Weights of a small GPT-style language model, trained from scratch on English Wikipedia: LayerNorm before and after each block, no biases in attention or MLP.
Each number is 128 + 32 x the weight over its row's rms, rounded and kept within 0 to 255. Layers, rows and columns count from 0. Numbers have three digits each. The size before them is the row's rms in percent of the matrix's.

# layer 14 attention key, 128x96, rms 0.0948, rows 125-127, columns 0-95
097:142104052135135074202076111145163133161141139132162123127162055138144082113185124091158068109122117122169052149123115119112074095115128099113169116143121145148158141105114122138043096110128130104076109107151149102165178155115152153141103144167085160165151126125076148072113126152095112180
093:139153180068083085145119173208142163088109119131149124093167120193113206080088158103142110084217131125153118089109184142145097160138161166184194106144106107102156120157149127094141098140082129148130093094103067125123093129109095135139082125095127149079121126154135124133141133145110156120
099:097120165167146094125133108169150164140111163087101119017092134114089123178157109137139141121147195089074116112168140128131152079137144164144063092141103107097122093198176128150143134172073160106135184154143152113118073117109123117175154106130160124161076094095096176133110113115118165094
# layer 14 attention query, 128x96, rms 0.0967, rows 126-127, columns 0-95
091:115056170067174091096175127134091122084137156142197121111101173104109144095104126099178111130133147151088133147157131129137179094137129153151139126148082139120149115211105119102174137142118122169152136165190157178174108104132108136109128068143097139112074147120182051109183097135158103156
097:118155146102103171181161125115099094137111119151113103121123149158146090118131098095157142065136146155102154143104151181086063074142079112159093087117118152109127104141137137105118044091104142162186123084141091081151056138202142128089147173129098137180039109094136135120125132131115094165
# layer 14 attention value, 128x96, rms 0.0859, rows 96-127, columns 0-95
106:090053116168135076214115109162147088109145133054093069087137117123125134159123155132189115148127108065164196157069127150125109170161127165089086120164186102150107127138165135114115156111080135115093142147130067110097114164105124149120087136124150151125165152071116168134164107115097112138
091:163160117144135098072179105102125073071165125110196161141129195129126133071128109091128111157121158163108118139133091056130164186088111115133181134120114134070120127100159164122151168080135085192154154089134167152138125176111126056185140117139137123096130107164068162106118163151113113133
106:102110106126124150099148149177102071099162121143150165138132135169153112173100062188107082165138095116161113138138103127135161127151108065138155121122132125106098148145148136096127085133106093161148170145049141127064156190166169048111126137153120155058115177169124097151094141134057154165
107:153101153152077095165158130149147095114137155147142126093145130133136112125132141109187095105108114092113199153116114148146142147115133094128140075173154159150117081106157115106152070207143113146165167133082049189172134112132040079150153053104188111130175115131092132106100111125152095113
100:106140155134119167082078085185143122144109123108146091202143150186149135134090141119073169123134137071143160096148165134105158113147148154139180151177156094162129087177149155126210184153155158101121129167074102133113092131114138106150195173094086154086109164103083115117123126146082137169
106:110150142117105078159088064097097130095143121058123119144141091198137166144108136077134084164149160124106122073131131126100120136108150148168189167078151100143156076120167094130131126168131168170175094140092092173146129095114084111149142103156157136129075166083136123062095137155107098207
113:129108134136122163168166088098130160177106118144112123108158121050101156137115187146124159176087118125120176173123086117093122133107157092133072139134075152158113156098054099115075119179135141138154078105093126126090085136127105207084112087164149088115175147058126149117175178096139137132
090:190166166155084119096150084174165101146102147155088189068088157104131100140172127111161114102125110123134094161193093119179126140077118100074071087189130182108115159084086137139111142146098100113121138159076098126154146138141124125116159118094149112105122099056079143176168170132103128110
102:167127136117127094173135123118148153099084079194129105187097190169138136060121093103127125136105102140155110126112098178167161130099148170081172080135087080128152114122122137128123183150152091122107094121199198058121122136072112132143143076096148083093143087094170148147087136157137104109
120:129144090109113082132068105158137126140063175110149164132141191122158078179151087133135196160117101083118131107100085072122117155173124132106104163195149172132126139121133122121173154140097177118109126161079111138093113141116055098165179093075163078090138087136166127117149152112172173120
091:102123145146122110191145159134171162142066080117164075165162161113122089122128123168147114113090124186103143132087176104107174154114162100151121149137104175158143154165123100093166122169176164117113091146073091108104114153119061079167195140074124109161116117091172047151146138137126152101
091:093134155118103182150174159171147116159113190063112156080115134162136099133148118084108075139156145108135140172188099128136102146142165148117159210060089057103126128077099106141084107105122176171158173098146104106112162118132109097107153129155141122119098107112095136181122203078108137138
102:146126171143075132142153080157180142116077154141053068083152083157111068117093200115190092154101140134167159136101100136168173160115141112147117137157103128123076127097141156174162089131150119109157147126154135079141129139109072146109114135128173143126119152080074131100106195139188150089
090:132113079105163116090159103157149100163158115088130162083083122110144068101145090117073155159188092138150112173114104154065140084122128128154114146122154120119075155090069151147153138174082141189147170160159190133112190103142186125119109097174125131125113176183110142110122179167154099151
096:088162134154109123183143130163174079084136075203115095098131111128149136096089072186116098083132114107137194087152150121196142120120086162135176119138144094080154080161163118106134103155188073161158154106136115161114108136120165078180138140136146130142152145109170145088105125116095059115
102:142167114081125086114067066116080159117109163137168129134133176202115138055123070115083124138084178171150125136098133076146137116127159146075168086124180133125124069134156117124109150102180104170149139146131159149130183137106080101150151120082176090151084149109139134122081089182116107129
088:191160125131143070098168101134117097073094135166134116101092141161110130099145080128092121146086134105117087097113131078141156137111196152088137102129160083162088145149132151149195169168209131177138078155194131186120120147142125099184104112097155149140118067141074146136083114095143126144
100:098125089123136091052073107130130110159187132106122152140117158155156093150131125163124213140114116080150111096100115164101137140140143130161091131184116122120107129165156171078100126080101136134085078115138213152123125153200192097112126169108114154079116096149165103195132141104100182136
099:136194128140117087128160202093203101057133140122129147120109146184164121130119131082161100113101132141138144060082139177105171180118112127142138064089117131098141113162134136114130109083100113129159138108166134124094109163177124122172100163123119072065101128195140113089171102190126086122
092:156188179120133139169107073163168157110085147199139137128160118167129151137085143107166101096068122127160189125137118082142080168063154138197147129162115092143157114179135112163131167150116124127169153104119143093158090150108086118173129058087159123159112131090128101116104134183114100071
095:148124131127146083161155109120144144130163104164209164096100097082101086086137124164184171092162135187088112140142131103146153122087140088169057175104116115106140109110057128103102130163141165097118088152129171171132119164156194207110095097110113160132164156101176112149146166127110134095
100:149097131114112125088171094155113140155117143125147174118084145164098066106156088158099170118095131169093094192159110125104124108075175150111138107086125153094126139122126134143113197121165168151141072124128198142160140166078185086145130160177158187138089105099078133198134177118088151113
099:199070138095096114093177140130154103174137104245129118100110107094159090160142110154122088155098124096132074178152104126140136076126161127097119121114136132135126164095140186100113102147131098138116070101133176084054147129039147129129162100142121159123145108117131103138123158093121167080
109:115152142097148076100060163168136150126061144112127154233152152178173083168168141134145136079168133133115116054106143091122129131152155130109107163110126158076153088140146158148192111117123164075152157122108138104090095159135084095144124152083152123072095139136144126134085135182090162136
093:114080089108118166163144160132109112136200134100144136153195145123153156115113141121064167106107141202105125061132123188131122153160155071109196087096053111149180148134146087087105140099118148071178145125135098099162119135132117125121147112136131111164126115151185142117157059173101106093
103:086075105093129148129130093112095180206161155079168132127150114161132106159099112129119093090114188146092181195094071160113134108090132127162126166130090172160130064106060088136064125202149119097117108166100143096169136107146128140137094088157152138136157128116125193141127100122151134151
118:109102180128162132120143100090085181109145146131123158133164161121105117133123156111103166152099123162080144135136122103124177199094127143166179099122092092071136140140157155149119169142178160122145077111161100138209090123116121121094186069136184079182133106107135075078161103137118105051
104:139143112135132108100117083105079101142130143174112188164103115127116151078183091134076136109154127130082138135205108123098142105062161134080155161146139140148123077146117144180163168140071089126114124174137203098163177127104166115066177059092127120096114165177135137164136144150115169116
099:143124186125119081143114143169181140080104131124085087147124158193170124136095145129173146084081094116190129125065127118143126117175092137167134138097200089088164121131124159174135130097154145151163197119118105170102093183170083070137135139135133129114100145111114118098120065175185152103
102:083068121145134153112126139104093162079174216118079146076108109191107117111141075115129127099122149057157183132075144073129184105118110128087170068095157080143105155087141134125159123108118158151114129123135111121107093096128141095141126169117094093088158124130057163103150096122136189138
100:116187124129102133099134110163176155164077137206097126106158134135095087189102102166107170160091099095140107152177113073137082127095162159150082117158125106097112165128094119153151191164154112156148110106163163071081124113099211106132084111166139142168132131137126143167133170104091127072
090:113148136138123115112129106181158087099112104092122141178149072140094158177089169169169102182118142119154112090210177159131089121077128131162175141068144134170148125183200173080154146110100142127168134105127087127162133110133149057106159145114115145134084114107082135146100086141064124151
# layer 14 attention output (transposed), 128x96, rms 0.0728, rows 96-127, columns 0-95
105:129105096133115162126154150129168098160117219133214183186148117056144122122102121122079129155119141084097122083168086137141181111131145092110185131125150117079163125108146124125130172135115115138134118065134157056115053139135135110100138132084171107158145126112121116067063119158115106098
091:091143107086222104134053143154165145111183141163088081113139155130127121166126137106135114137136136172111150114115209102161100085154129163150140127105141143140096121151162115121098099093146172128088132121128187170173158102108170147073062081129098160176121179069129117102171148162147097135
110:143160107134109143160130135151143098176156143105088155148121151130146116169042161147143152102137126125100107177151113095165082089125086147185078112211119175164142079136119098160168139151141154101132153162122183156126223134110125116110097069147065121172145147103143175119120101154124066152
096:098136116095159139121146097060165125142121110125193122143168182097108166060097087136071067185075130157133151163153125102157144157134152112107162134130137163139142107148156101141114145174131161128120042114119158099175075138136128174084099134122173048132158139116201112116139128112120162083
089:097099081196074166129163076100098124125158128136173152145123096118084147161090164072106120158074147166157123150149089119083145109135136062102053135172204109152157161141124130104114127117170147115140120158107104129115088156136095135199146137147123100075155135138203146110079105133159165149
103:072120075150103099091112139109101132153155139133187127093184117154112144119111143142115072101128107232097130123119125166123164156147144125098119132120189126153114180135251157127134131100115108127163065150105111136112090108107152112146124184135126059075082123093137131153116102121082155098
116:113104116135103091162147194127126132145071142139110155124107103125139142116137116124111168120123119101161084128132112133120187127093055164229168134171113108150167128101084124163128129120069111109117114086139129149078255115109125086143127159148170144142139137153076128105157104149112140155
090:106109117108091134109114140144177135120083150119061114122089143098149189138113139110127183151107143064154081165133082111175127078156144149189175196199098129125137088123085112151118149131125136109138144121176129106129208148092106156155114045148173115180140168150132105127189115137125117171
101:178110129069177063145141114094151142101161108116095128154194107128161138113193118083181110213139088111121126123073183128160109132100157102136131123091160089157130141154094135101076160145154183147085063160135090142146122137060158121111159138115105134088081111124117097121190119132157151156
127:097134118106084146143155126142160157080186133107145143108092124128073175145142114087121208163124147109136115143150102104140193086185151136183144149152130114153158136072100131128127099135068097096095126124137161174140223132131097096106078117154196101143145109121137085093139069122198092128
089:096129103187156163145203100105109149130111067131144151208200160126091147152159114132109086118082164103137171215110151134113112166121170139103088104077133123161167140102112133122077123135138111116117080138111128146129052114110132180107106164156176127081105102141156100080094075144143137131
093:102120114095107147083087164127139115137121138121071131062071132154196139164082168132149186081145111080158128132099078157129091140114098129189163148169146108166121171115135115119167123138145124132144090153170152192125244102105141096113139121104135079164118159132082163140152105129101092164
100:103101082122141120105140165080145107092113097167169143186208175100169193140170141097094159134035136072124103086132112153131110118125125094095154125149135097131169135168130133170074148191103158156115121112162141167143091112101156132101119121102174143144145190109156116109169192104084124125
091:109129139097100109163094176156136119079110138141124095106114114160134090156093149122143168082173102117102145129105115116215114073141100165188124145193113156135142139123113123180142096139096090104114190095135153147127215134126139072144150079124078157206123183110106120106170143106096114191
097:152139115111186155103153083128137117152138104103144144180167176086124125123102138112122045143094139180096140161155173131108123172090173069061115113108146140156101139156166103096097183179171157144123101103107150099174015103127143191139127106120118125093113107091176114151095139125134147131
095:103134139075180120093088118117115131104195150139140102099174137189112149104161094099130102147134105175107166156078195132149087094126182122095096151069165142129129157164172160113125125096159152135130099157113126175194086095120115157126104120104121089107062099109203063134112134152134187143
080:101149129122155117085102105099199097068173131159106092159152162128157128093143095121138123122139085135138186147098147124163111084100169056096104128065164139151115170150147148178107114136161172085103105151132146102163096136085166156127086127179140166160143112034173101118134151063146129095
099:144117156128086121160122137169156125119191193133074146095106105158128104146120121153149207104154145116104077105172095067153144078178100101137104178139106119134144113089027111122165085141125128105135193139114130135117183149125136110163126110160108149197152099103091120146099095154188087108
099:156123133102174145130151105146109134147174109150181111161160152109136064160151137155124065156086115155071104129092187123116109156135182156074121132058178139094107116118176136075098109134152138150169132107135149132138001148094162184063118107118112139097146100123123114110142138120132083106
085:096136098086171132119156128086122137159108111136162139135160124120122191121178135097104106178002164193119128127123178154063134154120160131102127134089167122138141149154169141105108133186109175107114099132139133130154079076110167165137143143108136135045084105129170057146143107150140155126
084:120131156174186079128127168101138140055071172166077105139178171162105152136134081160134093093137114107073163159109145113158119143130158162114118133088078169150167095091092116120146148152125118109147104048101116124139132117121126145163124172106127234124119118084120057122108080157135105126
092:085117131128116100124091154136177120126129197150033100086114132161204136133123151134110161089166142099161149159122080130173075096129128141179109153151093124167155130160048165127136108107149155113104146155128135150113210139107149104166088098136135153189129186073104082163131100124132148162
096:160144117124117092142156153124129147134114141112076130155106150123185131118141113123167158167135124064169093156115079120166102088096063110191131146196081094176166086174069100208130135166148140138083121143130128126093239171138151123146116095143134152144126138100093127156137089103137098164
104:146179121169111184111120065100127114111212085102135107126207160148090159192135132116134162150102143143062115153151122129089120154180215119089090115118165143133166128110155152068119081124158103131162110183097144156146067149082129135091100143132117126115107101161129074130131117125152084141
084:115174160110183139147131098113084120191146095163171136088104122099119112123144115129125070190140101172107117113150154084107081158103138169107097067084162149129105081106169159079143136118111154143103100115151082143149096119116142132162181174113124108046111073193074101129120120162123191095
109:122136152120119090156150170088090105118100144162117104073128102159092134096089091108094142106142157165176124142165100140139142185129086146170138134152118154112152105189079164131188130119110091123100101107129113178119248091093122050149140169102141095157115143170109103159128113198107167118
115:070085133143179114088096089077136154100137153136151130109125133104160169101168124086076128120094120182175172060096169139123143132160138191157135081025127129162108142108147171123092064101105171160104142121138133112140117125131140131157084157141149168121102130114079073114139109122180188103
106:148204113150063098142079095145131156062111152106102110071116127160144168086137113088155168172160117184149091108101145060156130105146107153152128167169132154140128172145106103145162106113131121068110138203145095132142187139100095093200098077149084148114100159142111119144173131163127138126
098:117099158112190166138159110128143123087181104162212099213168149072111130158144152144081127147036140088103160122129155134103106123150168101084111130085150136129158136118165127130136124183131161176160132107135159092158031134145133160100109108094124098112146146104180102114105148083144108125
098:108075148107105166112122147089138175075156171124202141143060162079159060097109126094075168150161139088211131083109122121130105110156114100106099139091179158133126181113144103136163093119141110144117099131148176125158100144155101108145116095118108103189185158102104158110099185094130140098
099:122178100108126116126151122162145115132088132098105136082110101110192118149137190078141175100088155121155110124155092190100174077109115111179112168181124129182127136188044170150111140155120135112111157103154175141114198105084161146179108089156145195134109101103127116156137106102167114166
099:140140092160140192105119070138125124182104146135151146118141109106152158126112166153120069138106149153105148135151098154090117147140128108050087126166148102146119115161195110116115120136165167096146139180097129073116020131143168221135151132135125098061113119115174180177088121125125144097
# layer 14 MLP gate, 256x96, rms 0.0954, rows 0-25, columns 0-95
100:145158150136160103144128106105094125140169081126137136103109184151124067114116116195116067172111122101098154119155195157094105178099101101131111077107087099159115170113110112159110122086130129136191104155168103116073157112110132110054127111178078171079136156109110157107115064186124075152
093:106134148157089133086110151149147113097090134082064112152056116155094170125171151115110149171145112149120163172108180144165142119126115139140094064114140072182133076126165162099176151126164109143110099104143196154137050083123154120146131075126072163150142169078149184125103164132122108164
094:139156126144144166178143091123120108114105191104116136121106112115181144147173170081151119093145131106078182151081139145118174139080104121113129173111160149193114172133137179126158136167059159158091215139126089150094139073087096169071100092133114153116121147116132155161073089124124080161
096:143093154108169124145137153116102104087156164157169159092132079115156112143091214103102117083117146185089133103086122155135089174154118191241149087109104157174146071147140130114130091109158132133138140091061147153114082108127185128112088114147120122137114151101171097128104127164172154119
100:164113084175153164083161127118093166130145136148132149157062101131150147076094152165134103091125145133158091111126194175155159097053140163212108208121158126090128095139170135113138097094139117098154149064121144049121151095111154118162083139109098084125124101163109111122080144146119135113
098:182086109137172110137105101108111091093120197176064133190194133111109133121150089122149109123126129093118145147134134117139160145101101164134058111109220112075164150146108166139099134135135039099187159138140080083106142137153086086113131108129096118143123147138127169068140122140119184095
111:171116174100188090151143119153090150125140129176115125099127146090131110109105110134146167109103078130135082061094163087133187138170102110161110087101154147148047188155172096098212130103136123068148144098101094140077141135125135088128157117167152141133062162086162128188139129138114115152
103:090144146102128106143089104113092103100156098119112142109187149183164176071156159107150110140094111099106142097151156176106114095184161137193119158072102089067106159149147098144175097089208185113165099116161099111129130155095096115143177098113144075169108160126097117105093111143105121181
089:128096182131111170170184117092077143142110172156143103094091107131114166144089137093163147176116147107135142172145102222105151105191145074123182149185118145154123063148092154051149130128141153181134118181166176135137118100151138103153141163163121166106089102094133115091135089130114095121
100:135088130116158109129137101074108202145086149143114087144117150161189122139154153155162100102118145114137111121198129215175180201089090126096083107122118116092112139141122114161113096117096106192141184121124107143155102136129125136097129176157123088098067087130146129147076076126184098081
100:116080161088127126112109147169142130074153166155122112075107087096178124155098152104170116099099122163063090153117127184150194163142104142057134116131143096121142138205096113159163118146113126100148213178134121143117158152114099091187146178133097112076119123145061079164126139132131138101
100:100088113134166134167116137158105102163156120112156099116157130076148157146110139170188157170068131130132117066096133145193133162085129083185085056112130116143143161165113125195126119186083046127130114141103086108148092114055117123187122141118115100147144121144123177151146174107084130133
097:130102143096175080163125149148189138155099094108151130085118134208124118107110132209168129053143103133155176109161112156130175145135134120183136138103107085135176101181161072137084089081086163055147140166172071101138106144081145104134143135116124108136165135151118130140093113091105163147
111:114124144171126150130079133176145181141146081147138075182118106055106145088125151180111128103119172126150164115151174123191140128145137124152083094164158091106126180109133158150059110145105099120126140098156138093128119167112171141136172164205067194138069156115091132088133080133104101157
094:097079123122091105193156145208063191115085081084160085182128090139158105100177117119129154110146133168116115160128095148152098152131127100094158138136120093134186142159199131127159094115093114128114124133143116154091154108100127109097192098203152119099135132158131130148168140104092119209
102:071136127091103146166137208026127118082140128141136131120141046108099108141099147141119081111146126071039143098137151154127137087080124139201113116190174115114141165157174103131111104159150164148192178104156129133145125161100115158133135118131136112154086175157139130111127101097129126106
113:134132160119138086149192114110145153122088162141109123166194187059141119104118151110119093158080099131179143157108134165076138146119100120156139134109083126094077166165057140148156128114131105113150104116094151132144043075143143110101148170162090105110061154147157114122107096200069142158
106:124120176101119109209150105129103150116155141135107141174142145127088096161150156079159138148096160145073111092134189156147107174124187149128076150122111172082063156122180088049213123129166124193138112116150142069133123167141138090078138130111100159104104104090113115113088136129126112122
099:110091172068167115122103141111080191123114120119114118107148167132032134064145153127147079127148124148121132085137210171153131134115159095139100115071200141116134093105104055129128149121135120122138059131127114182185135162104094083128072100135121075153146151125127115087087113151129152110
091:146109114183076145107151124048116134177060124140126099062123091138123172187141128157095149068074136079137108122072154137094151116160129134117129125103125159157139112162103097187147171118135065057101089135193144125152164121146139081138121098099090159160164160133113142139187129148088131110
102:106107059147189140160094147144137177147121186160135146063120085117084140069133117139150144152124109110104168148182108140173105165139091116092147152128162089072147131201147077149124108127090141097118059155126118095137080173150077084140080119151101188109116119153067117101111108095119130102
097:071140147164141103149103133087094177127142096102127175162070144203071126118167158141143084168118120124167147123118146158145106122105140104119141136044177074157142107140140119194121155162100131111077129033161097139152102141107110129103156119134116173070114145068191131142155081133118116132
107:137128154089125128104176171134065127185138102161047138105128101111113111145161093101138085094128141106104098106143168131144153146104164155056094073156132096198140136124156153094162131126150114076130174090121149149083178185196133110176120152080154136149108155106137138150151102154102076064
089:123156105143118147186140103104100156140084135107072064122123134110174137122173111140108105091130169147120189095127114076092140144148135135139103119133142142102095178137086168157088142128113114128157123104124100113134118101087134134189165056174083138093090136151146245090180115135144092050
096:148089127142158187066177133076138152139145093136167107127097119168146127165144159119182128127079148127104138106162199167145141154080179192152147114115131135135138124098107101146171083098112131094120153086086109103132108135107076089176085147152083072162157100100085085080162123157121056108
096:089090073110120126071136143171148131163133124074154134107139190128173124140135205141114107132127147183152132133105128100088146095118097175160165068093091106174095123125119096130123097154126078073133101163189134162168093092083121173139105136095181160098121159121079180173139164087148100166
# layer 14 MLP up, 256x96, rms 0.0954, rows 0-24, columns 0-95
106:088161138153146144100078199179120102130158122183075126142066121121134112153133133159139132185195144192148135103168079041134101091150146095125104095139100186117092128141075121134150136110129109108155209135125121147079113121119103127094126053138097139113097156166144156130134156101175094112
096:137140124109114141130133089153104179185190149171089137094085152189172136110153134093181149152044120106084135083142103194122132150119121140153133091131156129102157059117168121142099135150075152076152149054113103109082100111109161102142120114183142189099167150097121150070102131136136102142
094:123079079165150062160079111091141190170084081038139184115077161157092094111134121130122091103143111168125122134148112067165138091144116148130106134141122150149135107125118145130154116157092098131114133096195148144139177102131121162114091158181196098097144165151042135164153148122118131114
094:104144185116173202071143082134102158041128117156180110119120159128132144121171096140165092168107100142115197096141118134148072124174119140158108129105174171158134108083054123107174167171115108128160119082133169136157157136155112102090186147156098108067122108086119163130145149101139135131
101:183177128106079126155169130150186091174133191156119141166082118122098145070125108120184169123125169184135170164107120114061160149086104158149092151084166104166113116120101112145126095096166126157146162172109079116140163133187154078084079132118140114157123112104143126147145140118142206081
104:200182084147087116137067129110104123134132163131161144078155178088086072137185161126136109098145105112061133113148142147153128079163135142136110147135167147113092134159117142109133167151181105108118132159141081149108183157127149187101108102165155060185117145124078108110095148087193156081
109:113117141162138087174162098138091123114146088115129148174103085065169131139060143076144096170141120111123119150142169151202106195088139136156066108100105149119067066123137087113079118142166138142190125095109149146176115164186088108119152087092102091139158112113133139145178154141176112110
111:100159129059118168138064136127092152089155113110132086134141182209102169120114122118151061145161165108165198135081162100147095131105078113157125149064135104105111146083096083159129138130126194146183150161158124143120122125086154143153119150129106145111107138030115101129141081163118129140
088:113056180188144140123122102133123150114129145126136150147129112087065165117171127150120111092143109159099155159167093116180118097162133082107082173096144182131121114127112120088166141103133164188165180107135154101138129092185161123097187147131074074126097093105160137196085068108165089152
100:120077144174128115078086126158108183106132135122114177102141121095129142081090122090135121174164114135112190111124142106080137075142135100168098203163194186139151098133101133116108135046108116169128123158125168111121182182123145146126139117103140175101185168081167175152102147067126113139
098:106078102103087130103117109140119089084123156132113147161106147151100090132104125095113061154153170152160079067136109146123159121106101114145148194104096092145078145149143120113120145146123089188113163203159123156140174148107135163055109054154176113165134124140077135063168157188115106110
099:158107127091092112148163099081177114129163111169175149096123130161130152072166122153169100129104139042123121146142132156066148111131118172144088084146178111094131097135123140168069121079134057107129132066082112156101090150178116175115089153121152093170110187134160143113090185117142103153
103:108103101171159090142120105142120121090126109095104128104139159083148145090102113125172140120152097139186094162083133059100154145093154166069136174127113085097078093161088156139123093175170109059128089085154127168136124139132127182108163170081177119102141131138097126086104120231136154098
097:124125077111172134168111077143166161105093140128146147115086134093108190115146222133143216145139094160121111061118099104178135045137118113117145100142097102066154152109122137131081135127107128083141129139047202161139133138119142154153102091153157144119102162139137116095143072125152109123
086:111157116131090065095082137097139085171106137134050106109142055129108178168108107155165180133156079148098139140142088145156099080200138155172141101130129181141118070077158198132104135120092106134121128148113138131103131128161106061098129130130207143148147108091145171136128162179117132125
097:081045105150101155105151094094195154111186131111133115096090144194139115121114151164106133147117115159136156114159118117139164123113145117110127130121141135097130120140175104184129137110195040119158099112189125151114068095172143175110069121132172135102079146125183104075083148096154139175
109:147047113153103130142136150143169120117203124123168189122130151153147085106115115093136081150130123133107116106152160062157053181129141171103120131146144075139107095142170106108132120103103179148107116110113151137114151165055166166137104146094146137152200047086165138156115131102195122152
106:184081149172147093101100114155108127172124095133129115078098113099157164063150139146104111084162106096177134110142121108110160166103121146083141189068106152127125138160111149167116188114122122132143093163110112051110097145152177150084117147155133122106194140191086179095160146190179153114
110:169127133169058181121191192125129146132127110085097114182103111149124181158112123163134125150133096066115137128170163095064099142148133154091145177154129081092210094123130170085147140158180122177131132142096132130127095175130101116123147147157113114162117137124108087137086108057070094156
091:101160085103078133155167231107123144175112079118113137114116145204103096142119151060108157117094098107147135129162174201157088112117087110132112165104162083124119101127118084159133181105193120142130143127140098143072149163133107077136078084104155110093163099118129113080129175139136101127
093:131207124127166153172133161142157134186114129150137105130125120111191175137135105154088091147113138119162097126158054132061146102129193196134102107101135134172116138109111137189160154131154093084148158173090188081110128081110124122104095159100070085117115093091070129134157139147087138161
098:119167109137165103151093075113096058084144123151107172132135110166156119149099139176123133086125119083134204128161120093088134094148129150128098166126148090088193134165152089114126125184135015113105139089105049108165118148145110185143120095126140146150166167170113120156127168140147155124
105:145088134152098104090181076121110162107099140104125142168119130102137179120154114051137172126190147100095097132152151132139147135089146118063124178183105111062126109154157093140195123075072118163117149102081151130081139107158163080115177145117145121163135073098108095137101094088064127147
096:120127104107065108170085087109177112166121127096172137150073107140179060095122125195168112173134150080103110103139172105118091136156098172125129148127148114099151119156101123148144136115079128090117158168101131148177187117144051131083101115182165126108105175129151191140086183080120123112
106:152093060134132156151086142159173180125123146176188123083157152100127084102112141144089081123112123084088187113138158142097151115161094074177128084141095091123128068163103162166101129126164081189149114147083124089130137121111113137132111219155150137125132131103135158158067183118134146083
# layer 14 MLP down (transposed), 256x96, rms 0.0774, rows 0-24, columns 0-95
108:136217107080093110068112120161153108124113127134111148184142056144134123114097131113110185146152129098130136052130164067172141168095155109085126172144063142119147120103109080150164155092096108134120201166098120101162100087131182158120147143097117099137114182096123085168167134132102117102
090:080113181168134172099117135135101121104144105128122138113103165158171148165195122099156135173101172139104120133144222126078103117105095131152154105114101095114099129066126087114154185172112110138100133164200185172151068093130094155121088094140052169133110132122171101127150095139087130132
088:101133191153140116046157130058133107118133080183069114104133114141135065194141118157135136218095096113109118110197176185158132154158129127106163109113157148114102147145143140155118128145098164123076120142112079098131131144164112115098117154133074151114130161128107216107133104114174110106
094:100144143163166104191028111086127048149150118122081098184163067132082129106199128088114124139151084175114108129145055113159146162175140131136168091139110129157107071154171132148096130125122148141154096122123068128131117145195136141111135152121164130113168104146163084148155138127141105109
100:118168174055158123157138117133100140147127156102127143150080135122149115124145125098194113108230090151100112127176143112102167137113119151121128122137123156085154107124135088130071132100100142109121188185091156167115077125168190114081148136149119142138070208131098111104172088064170119098
100:022102151139124163167147142201161145113177104107087145091103124104135183142088100135118201128146115171165121140101128101093091132173103157133093107136103081159113101093093130134112086144106145152134092111154133173147089132104116089110194100141168149141128165125116108172197107067142076148
106:170151128125151104141099152147035165116115153130139165117174145063182093049131136156120178103140095108062067124110135165194125117141151146179091163066153126151107171149119124099150110124131142140124070117064122090126116121183168093119086128171146125110108118095164143129160128078151113146
110:124150100099122104129103156139116169175103113112208131204090182172108131170147114142143093074073094090124131119141164098150126104091112102135135134097118124128108108094095123164114100147152084147157117109133152171140136118123065197220108093165074120127154127115137105052156125131188156174
092:120157085091127095171090132084120127176133131126134082148157091124134088079151109152125080088162085103100122199108076130147107136124121196188123146122121181104130146128182140100140124133150194105138080112134131116160060156127177131190091133096165111097214129196136112141106156106139141154
099:141160148160128134102191104178148176147125125108107077128169151107113133163164148151166141065103138123119173114141111193113094160100121148075131156164151085147178096158096126094082023122100162130143133138081154072141116105125139124101108202141104153148090130076127143076179096108143114088
100:113130179087159140103148123140179152094153140177136101097193133080110184147081148100105134115092159151121138132148135122090187100150174154069081086074132196129152083127104096115166077123176171134134097157150109100145084120121120151150141134170147131079070156057173089147132111150104164138
103:168166155143115118129096125173053120108094084103144147172123120137101136123060165162154143145118150070127120190103156066100144148144118126195134094090074134179163114136203110123082183095098083121112147133102128179137158110131107125139126134074183135153107172120088089129083090153176152124
099:167089079123087102077083089107176136140131186128166107138141120124116114167148121100105134126121173124127165133138056189116134125136133103088092124191141155116062115096111163103107082131143163147100059171117180183089145126149112128088171192172171121081128127110142143147189161097123083139
101:068148144145156102196151153119116170163131065171091128087133064133195114135105107140093110124108108102183149127112194142118102133104171149120072069112119141113097112131110171138129127103183124120077072128160081144103102100102132069091123148140175137186222136126127129122138138143111172112
090:155183089097141113114141122117127132156118116094162084125074112124124121127106127171118095122107097083071077041148233109121124068085077113152140155106129083135152169146118119145147113153184136074148107103127109144152173119137143116161109119149144173062207142178129111108121135125137082170
099:129160054088166095085134101152088112075097132069076126125143139071104141113143164169124079176121177139163157107093153144113153115198186112113138099181101136163070147100109134100136130135122143099105157130119154132176121166117178134056121150130131104060123122167076173139145179099116156125
106:096113133112116158071157125153112148159179159125134140081094132124112176164088115140154178151132136166115092028170139116149074097146169129112105086152139129119162097079086114098113136114073154146090140094119124157141147121140142096125166137136151162140133120096139120160097145047248122180
102:115116162140178151078186154106157153129132085083155124132134167128146140142160113099144080149129110116105142136145128157111144071120192117167145158125066141135154119166140143094089150167126162204109178175068119112184125159171117163113138084076043109138115156104162147129107043126147102159
111:166092096205153136149157137155155125105131145120094101160121113096160102168128138137194147142123023104136108152150084147088176081118168128089101116156137088105176129139137175167128079146149128121092148131100095092114140131115109123163112148149130171140071150154185159158109136134055040146
091:063097179120122167097160126097147152125144161115140073203120109097086156153103114140144156109111132082145126175094197108095100106136131173073133066151138131120127115162133122059170129184067081069137172083160103167165085160141118120121118112103180133157127136161094153124082103137148160150
097:145082133103089135110145149134119114131112152166112207143152137126079115079167143149151131084116138154115108175127107133225178102113109152140134153109083152121076102165106193143106108050157122109136123102110126096147102149185118120172151085175161075112157121090178086125147156064091079141
105:162136041104141142124116085128152131131124102143141052096148106120171074117145119118169123078084106130168203092144091093172149154110095124173100127159145128107128135174121153193141198139099146115109144170211100065105141118143088079140134128128126124166162140119080146148131114117162067100
100:167109096103124080156107130156134099156179192132086103131122136154107108090096121142096183071128159155081076129150123158137178127082086113124158109102199099134084141089167057098204173137132145104107082113107112101173168173184123158102130096178175160121121090151120153139152136129114122144
099:084136131079111137160165143143043149127125137121161131093131076141077157131091064163158068095162158137120157175155180109122092144133164105157075106107148159145160106074127183077117130136153150135153137082144074116140080154141162177162073127131204103154169151109100120119128085122174121126
103:148103127129151083162173089080157154147145096190133069126126159159143154103213127136139183123084143159083156173203110120119091129136082164111129068065109137145154109159128185076122140175167118095150131090130138110102167151103054078143109103110141132090131108138114156076125154119149133115